Weights of a small GPT-style language model, trained from scratch on English Wikipedia: 4 heads of 64 (1 for keys and values), 12.9M parameters.
Each number is 128 + 32 x the weight over its row's rms, rounded and kept within 0 to 255. Layers, rows and columns count from 0. Numbers have three digits each. The size before them is the row's rms in percent of the matrix's.

# gate: layer 9 MLP gate, 704x256, rms 0.234, rows 669-703, columns 128-255
# up: layer 9 MLP up, 704x256, rms 0.232, rows 669-703, columns 128-255
# down: layer 9 MLP down (transposed), 704x256, rms 0.156, rows 669-703, columns 128-255
gate669 090:162147113164109120086100085124133080212108101154156091146138141130145155124162100134134117119108120062101171133109108167151170091152152095128096152169134093109112209105059145164167140126085184195151153126157175162167087077101169170141148141092149132084138120153132123110116184146104127148126089113126147157121173103184094127140210094154136114154155085123155128118128126053124147117120
up669 093:170187116155115112110117130130177115140167063106145181138089113165163136149145136061049140163089113103138166097117131156069164096109130095126117178129111076112124132133133148201113119124114083149148157085181110115135119132150157141132152119143183180142109041182102076132086156140119089118112071125154151149103152161135073191127161102108161169148136073129138132188155089043146137137148
down669 092:152121162172128133116196142090068157062106114137064179135131114113141155095096176137056163144119135106094080141150140121135173163165141140156154176094137162132072140109126114150156159163188127144143101076100146174088132116124156111098131148153143138113181104152139102167125128108126098086087130114126112087133111128072140156110114131148136118158119166158155139152111081158119173138127
gate670 107:125149121158133132128114149150153121157059131141115086104161086122063099168095113160185155106116138070129085117125144155143143077139120130122184130162136059108089123133124056158103178150121106151150116127152101110177096112127079164123173133105132182140163129151147111134119078150158102157190119147122161120160119173110111128113213129050116145097111163116196092149109112092056144117172
up670 107:117111079167098107134088132163044135158200121189180129189135117142136157137127134107098132129197087114096128062078102112120094152144146051116152137109087081136146118159136145092112108158093088127084171146100090062115191124131103121130135086096097138127044089114098161096110234103140150143157126133151081121130123121124135134162125152094092131162165115112038131188144129101172191082133
down670 108:142140127124146168143112162102121157120091181149117114112128130090078145127104100122121165167132105114174104171064152161131135120122175128115179130159169131097122152129108173124127150098117117138138111122138093151154110154129096161092157119180172106179126170142102117127098123086124128164170079173119066073129150184163102158142128106117177153195255092164089198093090119114128145158115
gate671 100:126150116142109129098128078061148117121171115095083154166126163123141111143088105122126115140195104130186118170142112113081036109158136109168166113106192147139165140071120117142055124123100085104121122139119140072132113176125081154166079157143128095150144126162095114159080136110137097117109139148146127096079203138139138131123145126118140148188116169147166150118098102113095118122085
up671 097:137154095158142186083178104106143118097085175142155116087141152183145101103169106140143127088116150102137093105122147101162151092133140044085125058134106175097115132080142104155188158140101118140146128094134094113092093175125112115204158134113181117057106157117158092134145122120058082112086139075131165180180190129065067136150097131153114084195142110142112117110168087137136126152157
down671 101:148113120142090103109105115134123071144139131164161135136192136124184131110162151152127089111103157167147112103150034172076133109179146126126118094107114080115163097124155164125108134091135138111169128119134130133098135117086115125180161160135078111102151107133162168140108175143073121135122119102151128163168162169119108147133144171142127106113110076142139098144071123199148149117129
gate672 098:106147165126087116127136121146095120117116150141135076171088087150149097158146156189142178149148136085125102164135145124108167145170080090152037093192160151125214172181154075117096085137046146097085143125184121115114122155133065157164153082118184125130161137123107124111142124138176063133175167136129129093099173107121112175118089125166134081147119117113151111101148140113136139107126
up672 103:155055102147120136123128120131157167093088161098169100114154133137214102155120184139069163163129113077149078115156142088161162164073160156076124161119099189133120170138125098098113100186163107140085098160129154140072121146122144084128082123118105129107141107071123177185096126109129135124123170137142121097152146120106062177145149112125105149078113148137103174099180157130117167080073
down672 103:095137138120115067085133130147145135132134116117113142080143087124120087163123194157165151102115079134160131120139124112159138152084149171135166111135089164144174102078057084101122104113097091127106107111117173090150146125169123050163110171179164130125068115122116115100131137123166123165099172081098163094091118121099075140121159142079088149138149123163115130137121176072089170157065
gate673 102:151138125095039190133133138123141142193126128106175113110166131164149123105178107113102135132132139094123097104161173121135154128133135126136123087121109131102153105128109087091141128134142168125044119029162146130136156118131118122195172142162125104113119117106103112117123152184113204127113149070165103147167115095211105133083143169141124122154125189095165107160140158161155097114101
up673 105:086154107054110140161134187162151149121113132159095105116105168123120084114160131162182091121088192149153082140097109176096105121166063097155128142122163127130145019174152141135139122135098142176143139128056137187111167150100129122144119109122145121107165160084126110082118157137111090095117128166170142175186138145158112189104168147158143119131118139125155093070133127121151146121166
down673 100:147101141070129167162101117156171102113071128169160065115098073122123103103159170202164202140106168142095127159088139194167111090110124149178110141141112127085075107132151098155150142088159113128163137119087128119135107125132166125113107111133112153191149167066160138104134113100110129095140108101152145089093139101097131141179081077168127105107085184174125074057139105157135161199141
gate674 103:123092172093123072113098119173138116094137134094148096155178133156091144107127167124112125125163142109127144148079132171173080140130081031082146143136110068123194145163123161126152151125120168136145148128105177107145141096140127164163115155086101083086154101117063130055140121123147171152142141083117122187130120166138102069107088114131130139131126149097155084177111147151099178137123
up674 099:139091132172132135152197090097145033142163128118095141108113098171147124071161136141056129165116168127075140219129133155147123106086155118200130130150107126107116172169087115134152107141095158103096183123175116124153162138122085156129171147177133083134084150126134132103137150120135086130146152142070198091133161142125145077128142146115106178157129127145117140130117141101126175134128
down674 103:109135162127196157130127100161150137117126119099147141131158109091102153107156151120122105089125145116078083146137128114106114133122180066108127100155138158121161150143126088074155097061147139135085186097180101100090147138100105121149168151101071166077114057150117089105164145149165175186154081073147128116144143107123104126156137152145190130146094115167163080111141091169083067188170
gate675 098:123077112094159153126100069103099142145134141082104145071103169102145124097101139144175177115184130128150163144180109096126076186086120125097132109111076123101165136086164112107098147119126095133099150139150069159203173089099094145169121167082109119087116064149171152111153163132148101151137147056112111112230137165092161172128168114100182136122123136126165183160090129129121132113144
up675 094:091097072107086045105144158083105155165139135116112103132121131158163088116096142162105106075206132116129127110204149085154068156120090153116192135085124145117148090118130209135156113147099133125095105171114070152141087094157133145158120114198066122095174107150129074166158171102071113115157109119131100191111167114161108151071116107083079172129117146142099089190111100142081080116142
down675 097:144167150076132082148132136114126175087100122190099132183136105135199141095142063166087082068107095088129101129122113172095107176118160178170080107061111151108106095072120065135160104120111164128124138082159105128139057109149052102124135121143164103162128173135100191132127138121124144142165154099115161104189113149142171127097110138116119114133148179139101133143176087168075171155196
gate676 099:031118100122108164128119098157083080189086164097126106080123122119109143104081166100078152150136164125075118159150109138167111109129142132165165144145106114142126082160152089137115103158100105110090145145213060121148084154148102084158165115193103139114123144193076139175028149147120117151176093144140120103177079199125097131104105093107068117108089135111132083187128073164159097154176
up676 099:106126104116124110113134070076135141091075142143109139174103114139145105120149047166192117124093126055110121118126174107151095105171119170194091102095177125079137104126157133165094156099082166070106159220073204088064104111096132154087119145153133181116128086097141105097133121163119155119154164131069076162093105148102154133130087141114121110161121154158147175137158103124173146156127
down676 100:120147114165117159101172169117128165140075126071132135134109110123135068133126130181149145155140159167146177175164149117112086078149104147122172124132146122079103131117138090094128161143187154059095097175149132149173108107099126132161107140132152127108101141096112158125144173130126102110177158058131147152187122147132139083117137090152053124132255148153117140093150143120091104178133
gate677 098:098144105137133155140115123156066148127118149107180082114112112122174143161195092129138122128100114150147154133226115116137128125093118136141120113093125158070147099153154088130158189149123130204070156089148156153153139108123080156171121156119121099094143123140125074184119149126142117151142131075143145109114188145098161120142074087142115111122127089133172155166178103163098133155091
up677 102:100176115094123135151140123063180126113132174126120136078181163097081165140131123158179124073121158185142157108105179154145130099151219111176110139151135135079168083097074147120093077194072141114087134136169173163129157133114109098160122109089126040094185125128169127171126101121166167157134096155133084199138150117121108128148099123082166126124119139112134170124112094114097147171105
down677 099:097146121108146158105084139121114128111175094076165194102069075144151139093131103063161103133133114124151134132132133144080087135107097169144095142142178119127082036142173130119117163116102165150124173121156151098142062170106061086071143154162184115157105146095088101126147128147111108168094102086162092085171131067106063145139106133144092135132129142158163115130102089108101150134135
gate678 097:169147166120143113083139145138160129136092083139172128096127079115150118098172112142152124102152087146076069160102142131104105099097138042135056095160143127200120128120119048165173167053157107075091109093086097142177106135095149167058227130136083115130125120136115148072156078119109144159149154175132193101166145136100138109161164090141106088067109140110102122101170126149106139138135
up678 095:120112128090121119187087121117139119114134096076174143158111104109172162099103115087083136120132093132135153118096134145116155066112120056105130089151145136131138152156121042149165139144115140037116130168079149128098111160120075115114183138157177090069087171165061085050114077120090132175141180163106125198154135113080132174167114125161138085152131136106085081151119163146154154130119
down678 096:151129112134105132177077120152142051055184164111164133096155125149138161088064137132086152087129118132134111104138105115097174165133132123125130113131116193142169105127159120155169081134152133068083153116131125156045124127166105125112043195176179168119120154104153142159067139128115131167146143124103138086133124163107146150161101112141120119112000158092115144090130127157145079166092
gate679 101:158089158138171218136143156189167205100080130120085202142174135138106142104099113069115085156139155079136144093192120130113139171130190165120152121127098147098149156135151111157138133144055080143124085074126158138137130095067146150167086149106152167098192129162162097178114101173153120135135163073142164104139133091101126164135180107125075129088125125130137098116095078147098077140148
up679 099:132071139115168113124155101137069110120101073127135121099147090147158115187152135107050129136090140161185160120129119136110154112092119145107123154219180143161091191158142171129101175152091076190133149070126108085170148103154116082070175135144119100183128101139142168093117143136157125104118106084136076137144124125097042107085159160147160101135130123126098200120138187079150162072142
down679 099:120142111107138123097115133094085129072109103074165110158111156133135142088104182122132125139128145167184145138145151153092116117153087149182075101112122122135160109124114143106133140140115147162139148092101108115129130159065202089091151104116096134129115135187097141155094104127165162127097061118135125131151135091146127105168147105103108081084255086117130132126132149096127137068140
gate680 110:081130169107169104135129158170152148144177158123153162146151142129107101136083109100155090165089151116141113114153107130186173123165111132192161093145122094108132157146155095163247177137128090141168110035145107090112132108087153120091167089066117116124197128111132090134126110156155092096102102194192135183073143146107182153102117085109112067172139166101137140117156052137150080127146
up680 100:124150092095068161087082130108178105156102120141206125110118094149111097159123128102086081106124168125086149134173173136106143110093156178130183140158161118150157112143106113119124088136166117133082074110166120105122144117173114134103109107130195091131098188137099095077129117128120160115160130122117138077133169135167121100037134166123141123107151108132181150110096133155160112121103
down680 102:125119196180145104134186118132174119164122154135167135140170144150123101164133116136105222129119072104133069147055133081113107104123144109083089141149096171143085140209123106143152106122131099118135121106157128121139173114143157177122114097067078116166139075161147126138105139134132048125115120112166107158129096138124127132169143069155100116148006118157055122107133147155120154099156
gate681 103:174068128107118143074086157145125133119158208152159101161104078102102123165130095136084143125131144099151103148100148128125177159133119152126156140131104132056115131173110156119116143104112180114124094164170137114193125122139121118114132143110115140099091123118081062118137066096063171113083183153122031158209132180117096113130140151144153194126142071099127132116121145118147109170106
up681 105:126105128101125099132075107162120132161131170200133181158078132131109152100143099110100108117166117150185114054124132107158144106118148179140052114095063135124151151125135159121132155124103103104073161145097151095134145162097103105117109072122092050208114051146110100059127153140217139137141156138188111079101170136109149119163158142129139159198145174161120105164097082075146137160120
down681 103:153054149066162081165130154128143120143207138149202134092126126127110075150150116138099151141170134113098189107094101083171141166138144147103151154123132154131129140141152128107157129072195137164154138131096114114162091108138065102106106148118126159129110075130110124056126129178114104190088145114114144145155101046148112043082167058079130190096143164121126108147130114200127112169147
gate682 100:107154139154106104148117145059168126150085153120113105160135149151057112135175123128160145128113169125115156089167078149132107074151048098101109108061119041099126147130076086120141143136170179191165160099097130112179225097130117121133130124109207107108112155099125156136153184218056156115109102147154161132134109127088125124118109132148141082143113182157106143146151140107144149136129
up682 098:102103170088089064175116107111092107190173190127147087120139117100126101107102112130132079181093106112148137129091054187152080113139102065124153123082111130053095168118100093036148124133137183170128145109102062128160120121159111118056162094152187142080109106127121146131127128181147167089142138145153152092150114084107126112076107159103124141147136177058158128163059097112141100154104
down682 097:166159067180056141090168146049117145138123140090106092170158049125117113110136095073164127201143153151128143132127095139160074085122078162110124115121077151112141128115138075150072164063194148143105143090142122084149131104128105079157110153096168115188106130039177175110079128123110194106147117120133158152135142200136154144093116090156143088187227119103115134128140140168136138174107
gate683 095:106169088067162113159142171099126106119116055113232140108166092124110154127162080134132104130116086150179144123126054119159144116138128054137159101121150115133157104136127181111134066174091133187113121099131106122125199128221101150138123192131113123093113153123135126063116134094156104155117127159176145147170139154148129172138112115164122147188169146133122150154125137158089153159119
up683 096:161125124160164129098155194132132110146092110104144146107060129049140082143185125152099097105105116178146167131110104156132155052137140140166149124153068192113123138122156178119136063158129144141062131159152099168163198167196161121105153129104141125100124169085104114145089130094205087172082137074155106125168097122145131178148167122110147093136126083147178128144145135085187119153110
down683 095:102181119116148134118105178084121103093103125114155159108121117106145097109140168120138100162130112127169134139094101064105154144117147128143140126138152134138140128150132116167107019131125155158124098080145123117107120098154133114123180149123102116149132151085132144178159113199094183145067159143154152115120126103098124162080145105173098130122158129129139131122108168055162135116109
gate684 104:129132104125121135120088107168102092104104162098143088146134197133131091219102115160091086085169121123060125138113075136145131049139160125114147163207122097186128186070143182119094081157154139103116097135107154118116121108133149079086101107077129112105116126121100122103124133165120114161086108132111156160136130107110101074149090131105089076139104131120096124122110114111133110142068
up684 103:114101137115148121117111105097188137073162203095161129179118151188076159181139123085125129120116092125130112126177078130117143137135151110112221138165119138182171078147063142117146111122122156121119076120132121130147076051173136116177147134131124155100128103128100125148166125152143157189137104167120042150122157063123217143162119155141088106129123102142114179136157095157099109158147
down684 102:180103077166118123117101123088155111087127086115113150126147164136099169165071070123168093126153124140139130142132137142170153100112158123099155176127082142130139112173181181143116119211117170156138105157122124050096103110137163114193136182111099124094119155134041179175074127105092115132149062148141112121153189173141133123153152203147053152130179160110083150140057143162121114208133
gate685 099:214147130111096164076092121136078132163148082097083145130102148130125161124087143096119098124138132116157097192090127086119089114130151094147133111100071091128112176100115190069115179072096114148100112103139166114147075080146179170149144114037090115156143093123141115145129141158132150118122149123157125125125169060050132171105089112091145140152142099113078138057091104077182114133139
up685 099:151151114102207137106097147122062103185173141099132122106139145059143135162154147124145106163140106098131102143078147137190122106117127116108169093131143136106068169162102132110095141067173144089118175061185160173200100105183136179105100115110093105115121114197119084155117096120111132125156119119121161096096134107146169155111145179176122128122109113069132135126147113107154146210138
down685 100:191167099102188142117098076141082089154178151113191148108114146090139156129117185207099149113144172136109111106109143084133176126160087140115161109176152145112156120134135136124087137121171185085089123146096148209106113110118151078150190174143155077112108131112122181100152092099158176127129137144086154132169113089122134096183062103133109104166045107104083091144129111098152186121166
gate686 099:115092127124149121135171148117189098187081132113072143121093146138115086087162119146145101104156139132175101078099135141173068137122158064123086155031058158125123171078118122099122071160124161129087168138142113160096102163058123126117106146154156131104154171129089095138133163186106127077109156170139080132101136121087129166080133149135135127168117161070184163149119115132103124146104
up686 099:109092121125211108098148126099120179197122121137105124151147178078094109158118157116166126152131089139136211108149169113116134091127129094119116183115154133128137090101074131167165114164167127175128155046135120183104161116082134119057151081104128151108138151151136115185161162126066105132148182133105120155085151134134117099138148157133149142116148139110108172084108136102137159073164
down686 098:168136090111107080106091094056149137125098136164082094184121162183074104117102117185181069179119116164100071129120143130135055112143115087157163111064123097136184110137129133123128093113148120174117139157120139104081176132135125133151171097116146074101133180108128074099156084143123143086145174101128184117169163094085101072121174138128126039151104159129101089167071105167093124095117
gate687 101:109138108140106127123108142160120123182121136084099109129110140134177113122114124093108093143097086048151112102105180134100162104116160145130135105109152075062143150118163124130080094148206099176104124139098157172160035130168139166157142141157135110126143145105088149121141142133103214120163162119084029151176096144168123136113087134102148140043112146149119156109152136191151059123086
up687 102:134149129072131191122113182151164130233152117105139120127204118147120182067113115168176140161093160098075115134092132164184101107111170136116131108178091112092110090119161076081160107100072121137182118100129122117094151124104108144192136184068116185081182147130153112136118127107096092152085209144148126151098099123110096101123115068102108119092117122106128068140160149148146076175144
down687 106:086123081181165098088181114185092145159170122096163121158068096101170114161111140093110113103155148163159088101178148126135152130155106103112139148075198112112125177160079124141136085182119106140112140180134123142133112135151102133130157146144152115170099121106087166132116086159127084039159113139113063114145141166140155137138146158159110097118153076166098182119092058098109079106149
gate688 092:114092137080151137084142132157102079150070138096090110168150203062069087092141106169082133081157111094168145131156122111152159090122144141155080137116113106063093132085156132089116128128099179103082144169133064093076138099154131057223163139117139200131076127112137050091113113068173091145160075095136146114096170112171191132117154119145150110082121174077118137135115118133121131131146
up688 087:086108156194096073146119135076121178126155140123129120124115096185160168137140121077175105183098106118087117118167148158076106196168110126124162109166088148155167083130153111165139112131119088146203090143116185178143088114102099187092117153132133084141142106160164193186105123158090147116133177163127078139152130152083084129151129172129131145219105077177125074152157125139165124112066
down688 086:122131114139114082140076125150152114145138116180196148086129141168078157117138142127138130116119127145092113122130168158132075159152129122082130102104102155128111080111098151163146105134133132098136160174120122153175106103131099158118123152124145114122124145083117161163158142105113110198137150126117116151175110183140126144123115087117117129181129089157131109092115099123085118176129
gate689 102:152092181119102138138071171135151175145140086096199129063057177108147125244164177104153129100134077130149153110159135096077168125079097113123157096126157053081182186117141154160123111135133094164114110086153128139162098162108089129137079078129118140115152118136184079124072129081065122117160162131111089115137125111117149139136098176086137097112146104153179126132097130107107142122087
up689 100:069145115078144144181175162167116138130112098141102109123136096165148108142132112132133135075112137107142133093163133121138129120103066123143145180131151116083199175076168130115155145069152163129091153079120131154243130146058144132110091143172141101213077116177076131192155175128123118176090098145200086122115122200149135139120128117170174134106127131081131126086125109090131121122109
down689 098:117197104114087091147114066154139168104108100074154140101130177126117105090065108101148102092111151141130141104153098152166110088140085098077159117084084080130157185102106173106164161141115116117110117106185106101143172163175090143097078159098071155171164150145099137117164136122147100170148121100090103120126139160120143139156124114086171106150097125129087203164115132099090170126142
gate690 100:122118140139150162073113137171136109163118065105146172144179170084185151135094113116120111195107133056068114144066095134074063126166141141092138108105117116146113142108134152153135137145137138086093132070098114129156155136176175132085160111092109134157153088151098079117086146136096130152138132189114143149151089100131144080092073094006134140157117092110180094154144122076118108115202
up690 100:139135131108140088146134087130136094083130116137125128185114124113126159186112196167177148154097107139127167109119114162167143100156099089087158161182166166053124061103185099161142125162110174113171130161123147078202113106126114147083106115099132112137170151112148136110148136122138104137147074179127122047131146130155164240121145144190143142178128110108078104054141178188146140098095
down690 100:105151190107091116095054105101128110147128100174120134208093199165102182113146145123084162086129166139086114076118084076141125183136122145152143143077185154106112128116131144133106130101130124094072064135147118168120071116151091098122118182122114103150145077150124053153179153125144154130141086141131133083136166165065134141084192164230113060176165156112070099138124139151117123168087
gate691 103:169183092144144129118091088137144114183129119104143124137097143092115151109131166175140064106079112161126181139189116147136172133071158114150114152137129189153145166114170208148091101136109121109153138144145103157125160085108166085085121194118140071113117126167070103147141131129142201114116157142105162130179129138041115096120140114140102119105135098121173114100148062157077088095117
up691 107:115119123174123145139116115150106160049134113157100099167115140091088110085153068137180166120112128142127093144196119129189108117164107126109111099094124102102115146108118089103117109135140124139087101049147064080179168155155103139114146105133132139114085143130134159090114113077149142094166153168186109148079118170107222111130126092136143127160116136174145119168144104116134089102144
down691 109:070046173137128095083088149121120133060131134117096083142091110127132143060151069138191150132164111162103149125166144159147138167169168173150153145124108089103122066153085139169080084141129095119110074139108121103127151113118112121089144072126104094056086164159106112158117116106128136175128148152132149114072109126114108107155137112105171150090219119156111093118130196129144129131102
gate692 098:164116162084067093091132156110162093111095120186117110082149112087153140108124152147159074140209121150155124115165196107137127100115148160072176106079128157102088113117153155134083095059128129155134100097135131120151114110127242111140164108101136154140103151132175084187148135101092156162141175187061123072141135146144133144091140138105096139147112113056169092140141121105115164089177
up692 097:183083179101143177134157129108126084169151085122114189125109122154114145142110165148136076170115165113129105142138081142091107109127150081156095120137090099181160143100123074100128073144104154111106089116104060134056079175130098119143068119121167168143177133114155118105139199131139143116137120054118170201147067145049125122164112175116099118117106105184116194154057115148069113136121
down692 098:122135131124183140097146139151124129143124116215142143155094118125092107148152103163039136113179125122106154092155074118117090077123115147218139123117125121196175078159118144096161048105110119087152164096141104113094140214137099110114135093104120111144162120112168140085196119125154112087159146145124081155131137091106120103130160109105128169109103142165148177193154113095090099150104
gate693 102:124116133111104178124124079160090148123175184118172100141158115114105179135078195112130149098165107169126073096135117109134128125098039106131153138120101113165113110103138169074114126127109123065130098140076073138167106082070113126198113135159199102132125159116148137171146112137111120128144165110141137139118128160133123129136149125073130055124137112133143094111151207124156087079143
up693 098:134129108105085164200118198108170071094082167097104101148147089142187091131088121097120140052140115131132110183070141191127126118165158134128145140124135107075197139159159118106126096150178135163118122123129118145188108120122149108124126117082082151161100141128142100083148107224171161135100157121176154156139116163162156061154130135086089244118163129139098155165111108140135132139145
down693 099:087157112120134145158085130164132131120089148112112142102127104127088141116136115137096159161099118146130133055100098154106113085155118104110144169122071134136094204116103195158126179170141116158134188139110096127094108212146153102143113085115110134198146163182181147077145128106100075062117166100171184097133066108156125165083124112103106102156180107164152135115131120163088074094103
gate694 102:065055123127159161124096126140194142112132122145189125152155118104146104133151164207132036163116111164144119144083089134113099148151114113102132141125052119169148149113123113138092141148121179119137144184105137163154139134108148092106113141099146110139107080138105076190126128127189096156115162131124143110106101127123097108133136114137151075091122098149134099083144148168134123068129
up694 107:113115111148054134147133116072122123142088109091103139119105127143070196157127137142118178156152115127109140107089174151162128132135078148078141084128135091175165165107118113137113101122104097156148129136071130117149182182129174106088138091167114192164132091108158106235155109104167154119124111158162112162186163119113141114160105166137136105153154148204115127155126144141117130103138
down694 107:117176138086137116141147181158145113121137131072100147103158120111137142093126095194103100121125077081131175095179135117095100153192115121095097135171134155117183078153099134123148118138080169139093106075195165159152155112105136149135173139141084136147157085158164109143083107092153113105116136173123137059127091198119141105176163145151102080170094180112144160105136103159099164117118
gate695 105:083152110131187131162106095104125105125133103135142180071149166121169085118116131107121138145110128116152188138118127148124104177106049186128099116190133135123121136079152155153145131127117177130088097147079200132120145164073123137123127134066166061132175095096149133132118096142117141137201143146077129141173219109167165186174106101078088128153126144159112159151158134142125098152101
up695 108:070111112106104119159102122156089098119120105091134121116107069165105128138161103140082091092079106131146126145122130147122095173101138147106106109105065128128141095096200171118105091082087137139107200105122161111104135075154166111126085100106081107124118093174150144132141132117114153171146119103095125130205185151088078220150101127134163129067108106099126172197158156106081125124003
down695 101:063099162139127096130121134145123147126109158138089151114101102106114201099130096146238117105187112123154131138101150141135139076092133148104111076180115111093113098130115157128097157141192165137121071143126157088140044142112092040107126111170136080120155205117127145131183107168171116118191131126143094156079124165145120177197116113086145108129068068104120101122121131137175122132129
gate696 101:074103087091118143154135143119082114099107135126093147176123105112124112196029048119162086131127139097152177081081126131144112139123138105179136105088137152120045075067140131072085127106106089133143151176154096104161129126187151149165115160165162104104109107089135132113117141126124130139168130123128114072170179119153124135126139146126109165138127129126125165168087130149129161135117
up696 097:117100095097146134100115161110052084140095092139107034161135173098187138103174083115123163099148045141124133148174170102114155144104149183128092120143108103143100095112186179120110143138106157091131081185085099152138115126112133112133130102087105119184083172070100088163126098068090169113090131106133137171122105146113153163172132116076073230170104130143167097115127130120152164156105
down696 099:082159099073132123122143179141161153110135054108198115122135122122090104148099129192116096127124109108136120156119082183175115082111130113068085124144148132156151138124147065127072130104152108151108121093137115151117139088110187177100081134084117124136156153163122148164170149141117086147111146206141093071147143084099093139063077118189098106135173112133131142091130119126130158141183
gate697 099:150103111130117139072081167126153122153140152138200144159077154140145093115072107137076161121162136152144133186146096129103134123138134132125153128142115168148048083102111134156114089072109118098138160164133149141126120125148116098115152107109064140142128141093188086131125115167132123134033149105132143113113124117123111108066103119134158131073178114107143149199160174147113123135131
up697 102:098102172142175102135144121134067101117179098131134107099128120093131140197151096074161093108130094115127108097106149113154076128163162126136140083047187099109088091113094141117160156136150080114094096140152137148161177105131118105149094201114159135115085107148156143108255083114199115114114106077155066164084103106068078117123132126121146143169125116095199101090111174100132113121133
down697 098:136137155139125164136168135208159088149143150145113053162153138086117130178172193115122101162084147099170135100121161128162185098112164134135095133086110088164087108118092090099088132159140072102096122074111140117145178210132142149132110139099131094140141067176139160166149122091130145097137163064139152148075138097126113152079141132116044156104127109113121159041151174131073133138105
gate698 100:078116066107119172094123123153156172120127132142135201106076135128106174114158198129105112083115136087108107142165136130079158143066098196133210166113109144146165116166150111149119151134113117205175140142105130133111138175130160199090137155147087075144146092143147139097152141111150127098129125144156148102148151100208144131099099073161117128085135138160169173174113182136152104104133
up698 098:154098124165125124143104063126132149110120125138148078224092153085165161131160159086116144156119145216161098104126145120180127139092145101100124136144163164075145178119073140183120073086169106138130128088119076171124182134115084114150094116134125122114139103138115151190142098165084154103142188139076129149142092102124096117109158124121101126156127119136126116059140116129118086059099
down698 103:122104139117087134136123171143108122163107187094189160131125048147125171084147123133167114088096135122143145166124082148169109089077110206138099074091078161166083160088158099146109134134099102158114124106033158109122128116120087123041180087121090098069148091110097131139136130102115122106154137174110175120150115155103100115192142120149173099110188146118088138113162146118142164164081
gate699 097:103096128082047052129090086111125130146104160107119122124110135153124063121166139120143106149127123123136109124099083178100148123073185167103169064152109128120162167129108099105166185078141123145093093118151132222110137111104138116134104158154125114085165138186076107171163134131115171073109121150117110155163152132093133145099097097113134044159142150099119129130162160072174158109167
up699 104:096077090100150147133088126067139107185132159144052092139128122131162118220114057147153098105084132078091118084165045148142190134130107125149151137136157145099093091115148163050088127116100069099167097117090123118116123104110106094106157089096109129075129123084112162097140093147182109074098130083089134186114134123132097159119177151180128105155132101097151151082046151203133210083082
down699 105:118147149127156102150096162143124102099181143171101104146127144145150128128154118124143180132129113074093105162141172100121149150157073173155115131095113111161176112139106114173105146136116202076065094159117130090182107159164112187127133110140133129166119125128100092154141175162135132049094126103140108079107162108149085192148124119130110169181231153083125094158119141143151115122190
gate700 107:086092117110114183047195127070109091175080150118120207168142151156129123109126057125127127132108160135110134130154101116147123145115088121126135070157127091058100152142153126041125133106169141128084096098165093164112147136053099157096095126073130168149101136144158121191145128080132149114141160084123107115102086097121119125138110197100152180116122141116123187135155123084155182095144
up700 101:145178100163129101105206174130152141146099125156203173160151109090172107182069175054087115136072137098145110146125104124153109184079096075112159107114114165144079169110145182142136145160109134106126115108109118166091178179117166093179177147098142131133146130134078083081079137152154168121195124154188156151117145155143055148095169072157167179090146116137105139133118122101186064151127
down700 102:091151089141167097130106086104140166155161122152092132090120141110148150176102163142148097135119134068133114095124175099129087073140144062105112082102144170155163132124196172097165166162196099094119070099084139072120112073055084082133137136080137210150130143110104107086120129161168111144151100107148160063129159127116122133191176088042153177101217167103141137085172072099157130134132
gate701 098:118127105176176205126131150133057161079139143094108119096197139123176136152141110154115130175163123117154105168080069149114107139109145116093145082195066134134151154147146089129111140151133104186153071138153140107188175138105086104159154127146173107154199138106082171105103129157141138116060125171163118149091219143151138158122097068097112134088138101131102125151131146105111161128144
up701 102:089119150157130102092174174143081172074128125154183121093166143087086138125161132088131122125119180042134128156118160174165095145154099096117153120112155132149115091161191087087164147146092193128111123162152152167106070127096100097117129152084137097143149155125179097137122101129125134131093126143136106126112125159121109087119080081156127147128133100137100128136167106191095134186192
down701 100:187155122162112102113101134049129098107139154078085129154100094167148135073058130115179126073107142155168135137143088111103113145121105160172135102104160119127126150161104134115080153145104190101170112133158103136055130140066155157120104173141141079137125162136145160056209086103141098139183181159093144102116118119171090106131161116097130098126061148090131101144151152123184133126164
gate702 105:110089092105157175121113098113131118169132135144170082125159093146094093107166174129073078145132160080151102121125143129140109072140155086107083103199179135085151060156059140052102120157154119126079104098118051109124112089122147155116143141096114119103135144143102181114092167135081134148165144133094119148122150116114159167180103128073114168106103115107148171140110199133089157062129
up702 104:177128134058101114124169107078141142187169164132117144143117157130083215150196158162114101166118163153152118084096132109143069095053078101124155159161165126127102116144107178156117059056117076158128146126150128114163138154138129156123143086166111114063077120059054143188127108171110121099149186178159134147137167152139155156127119152119077091153125103086120087136087137135100167100192
down702 103:215168159138131119124091064111111111129124137123115146172105076117098189120104162115111147137150108135104058109147181048098145100173048145162142115104146126146073119182105137107160095091128145161119148134120127114102164194178156142136123174085141078202101071144108110094101174152118127123086204150102139199091187161157171166087168138217129129151044106123130136128171143098123165091157
gate703 088:148076109155136157084212117127192105194092106100108175097098132135099116140191134143097055093158156184108097153136102093187126130148141096165157146085059132136153196090059133109163151077111157100082139159100135131101133131089137161113101104161065118117151175142133161176134092142096190147124099106113144104169121088115168143111127146145120170160110126080061133150148144223143154153101
up703 097:123154140122128144136165134111181145143103104101043111178128123168110140112126118108108138105136141199098094144169134101185129155143125098139162120123073146125128085111125120105155143095165082088122105142125158102118074150132077063084070058164114151133150134105121080103113108163161183133156140134118136151132073147078106208144134126143178231120125128103114113146139098184082060111135
down703 103:158153148111138112107116150101136202096178139091090055134167130161166195090091119104109144177121087123102067129126145162135110161135130153099145191125114157133146122154181126112122147116162115117130177108100167143103128162160135122058097119187123186198143099131121079093097110106181121065103121094117116114094088133099101169145164106145172147131156133174146165180130115113143122107104